From a checkpoint of a small transformer trained on Wikipedia: width 128, biases on query, key and value.
Each number is 128 + 32 x the weight over its row's rms, rounded and kept within 0 to 255. Layers, rows and columns count from 0. Numbers have three digits each. The size before them is the row's rms in percent of the matrix's.

# layer 6 MLP up, 320x128, rms 0.154, rows 50-64, columns 0-63
078:110098126150097077160122098114094184127139034106185120124105134131110191150032109047097125146137077129082135178096113134056151155093115076163156123109061136139116122165148095109089163169131136
112:129107086148141088145060137145157116145113126116127163139150151121115182144094118113176108101132100138152113234140109030146131158172140100090075138153157065142083136180123121104123105104128090
103:139107169091139109071142138125144110159088129099197146099183163109190159110067109136129203136145120149160163197093146138113087127141105141069157127106132083099131137147097093082158169066195121
096:118059190118228155069192086126122123125059129160171144156162166103143158143149162094118132071128163103167160167132162144172159121087123097133184137101152097111121112134084135126129123093148105
112:127132084131165126088112092105111209128164124124107175099109066092079114085188202131175183128144089141125103146123148116105094158112127136106111138102100146170144131078117151151109069161084194
082:107146139170151180135149178083157089149080136150134098157162142139090143109121081180112138130176121033127098164171142170114076137120089097103146121168148118143130088127126148084143130115200154
051:117100063113114125165180133193161081121133088160088184133132102085103125109138125108172092098095082134179142167147118171088162105114056121119081162166131137087091129101124059043137168158132120
095:185129156166072116133148116120147098184100116081124132169089143137148123137130141083094141125177122034164173161131114124133164101113184083125105154097127114106144150190137125068099076153092136
096:116101181144150168175082130149123136151144153163195107109130086140145110191119083136121150152083090169101115138111060212093198104149135137167127152137196110108101119188129099029094117077159146
103:119149111103122154123170164141122162083113156149087115174152126138160110091164091160179170124136128061204092161166126132146080070103112106132090108129132162117179144134105105108108161144111155
098:149093200159103136134176196135175137124113172148140143105100055144171157124153097114142131128146151071133116088056072140023100107145141171136165136131114140088100142173103153111184120152090172
117:084132151102070153091124079060065077119133185124135134141136137165069100154122132113109115146145109127128126122132234085102094106140124156088160153117141095111167171195162126176120174134144159
099:117076157182153187185141142180153142116107107129191146105150127134135144168160152047100104138116130124137144114116112096155126156089121138132094157132145141025125107121122180125098183069121145
098:144137173050142073107185050133111107173120171122132178128078103170148134108147119063108139186118113135135076115135145155110051188081157143166123074172056150145140137094100143153179109127152119
100:120104078104087104120100141148170152117100138193061128128094156098165131131089177161115163129121143061176106113134118139111092091190129108125130135103127163077156161149062135122145121106100150
# layer 6 MLP down (transposed), 320x128, rms 0.134, rows 50-63, columns 0-63
089:127090096152147110191097122165079128145098171113171139198152131124060119139127130108098125123101110115138110147138171129056127092190115110090126158139090141153158157147165130032122139106039125
107:144210156142107102188114132106103129080117134151124188179153122107116173133137107198123119134139152076048082150167138154125094105156128111196113155146121136081139167115111148129124120086064155
106:141116156106155087158137065124182108184099086123190068096159108155173136134174087085112167123136112190146090180161097134169114126144076213112120125067163131039099132145089124167105125160152150
088:163081124115137130172182147091146128167187126188149167150138152124171141138129184146176156067096150152095062140131120148153112186159142116122096154151128129147148119145144127128149117090086143
102:097168184143109094121132135107158165142122090074119136107103104102170106171081106116109142101097079161073171130114153169103098126146175130112136128119111079172075155124139148128100093124182171
092:137105081111114178105166111131113089070154124147143131089116133139163069141140164096151139116138215159152110103159082152069166102148160141156122067164110125088099111174086129168126145092101128
056:145136083127174173164104085144143154121102123091087179142171152127143101130066110118098116107033103147184117137106094073134166128208123119112152098127110082094147132129104182186080156108089178
086:125198193132139136149133119112096115168099168118165105131100138138109145145154137122178105141156071136119111169158163154036101125141130188140106033197199113146090144124103125175074160136157102
097:068065117143118134073126173116108118140105147086181139111151143115121101132147133210113102125133190149110141132133119115166083160103186163125117167181142060127156146105157138095105052139173153
103:121074151104092142110138123106095061133165142185112058129126132070189155095108110154122135093165108130121108157161192138152100163097074137116178171105129152146022115159127128153125156137079134
097:120085064128111166086180138115136099140145123107050089187106150091100102109145132202158140104153114108156071086066112113140107106108138138133142132170138064136099151123139092097163156124127177
126:114118113075147155131182157209098116104123131140088030137169168141175145110133168065141120105113156115138123155143141140126163126103098083175167158119188161075114138146190066093137128115138146
086:153144097121200152140122174148070108142029167085166118118071113137143139139134156144091131117112132152109098108126117175106148130141071156146112171153146092144160100060098134149104147129187194
088:109092154123165107131182097111086102105125131197099108173137126140147163132171123076189111094087188106056099147130143116153150162066095129117145163083091152112125131148200161097208080077140155
# layer 6 MLP gate, 320x128, rms 0.155, rows 51-64, columns 0-63
110:106130091099124130124157149096122150125136116064165114099159156083136096152104152162076120144085090106150111078132141137174057129102102160094104104166105080099176068127141150148075153185111154
107:126117137046111138126107169151179130117143139139158166192122155112163174089105209150157144198112105139138151117190154119144106101074138137128145101072119101090103162135115134190118142050153141
094:152075163109099123096182080129089183096124177100104136056141216126090128092102119143093151152148132127168171138168190116124146085143127177145105103124128122160123150113166121140128128166150119
093:116113132143128161145111152139153121117105120084136169149119091087158059136117160106139109105127095120056104100105178130119142142079137128106134166012093107176106109109122153094113121186149108
090:123121127183127104177037110133143121162178087104171099057174174162084130137122102120084121147155038085135101142137145093156104127154162108082125154134135096137161092097176157109128069149137167
050:123093091089110182138106136078164159124109130114055200177083093089094090132163137088124124105091115151114083161121135103091161170118105125165127139170129139093103117168119071143151129141144104
080:090145064084104130072121107163100106155122144114128129083158136103141083161191114110135080096116147136136154081179106158180129139130122151162128134065197150104140160117167151153136133126109145
099:136100098152148149155082183116162074103115108111164201125111059137128156088075153145134157129114082169103142161153146106181138118066123177120121119153150128109133147181113151154124127108066130
095:110172094145128072168104167166128073146170109102162154130107165120130159097115139115119106069096126114100148121145154192125151119119151139108122066120145156101171115151125111117162137104136148
095:133145155095124095081152110122182109137150194118088145092131150139174157096151171148083158096157169091079096060138156147111136100144161157110155169135116181159122163083148090109059140142126106
138:103146100109098112115124132134141100115079148210160084148128168110126074116123153102136169166118117168119047126153125190110162111084062150100148146135112114107110155127127105181098155131117095
084:136116131146165153148192063069107128155077134137119126106139183068116090199110097154096078122152130148193157159131153154096130126082085134100113212153159126046082150107106115130158135080181116
097:066093095156111147129089174181169175121159187102159156121156157123105156095150146014097125112088113092101125122134144114130133074091086148147157103073162119114140135116152138111177099114159180
104:135108145173108180106124102101118121149149115129175150147180114108094112180116134060132089100153091120130140100118134120061106107140100086066115158149112087109137071161097164105141084112089150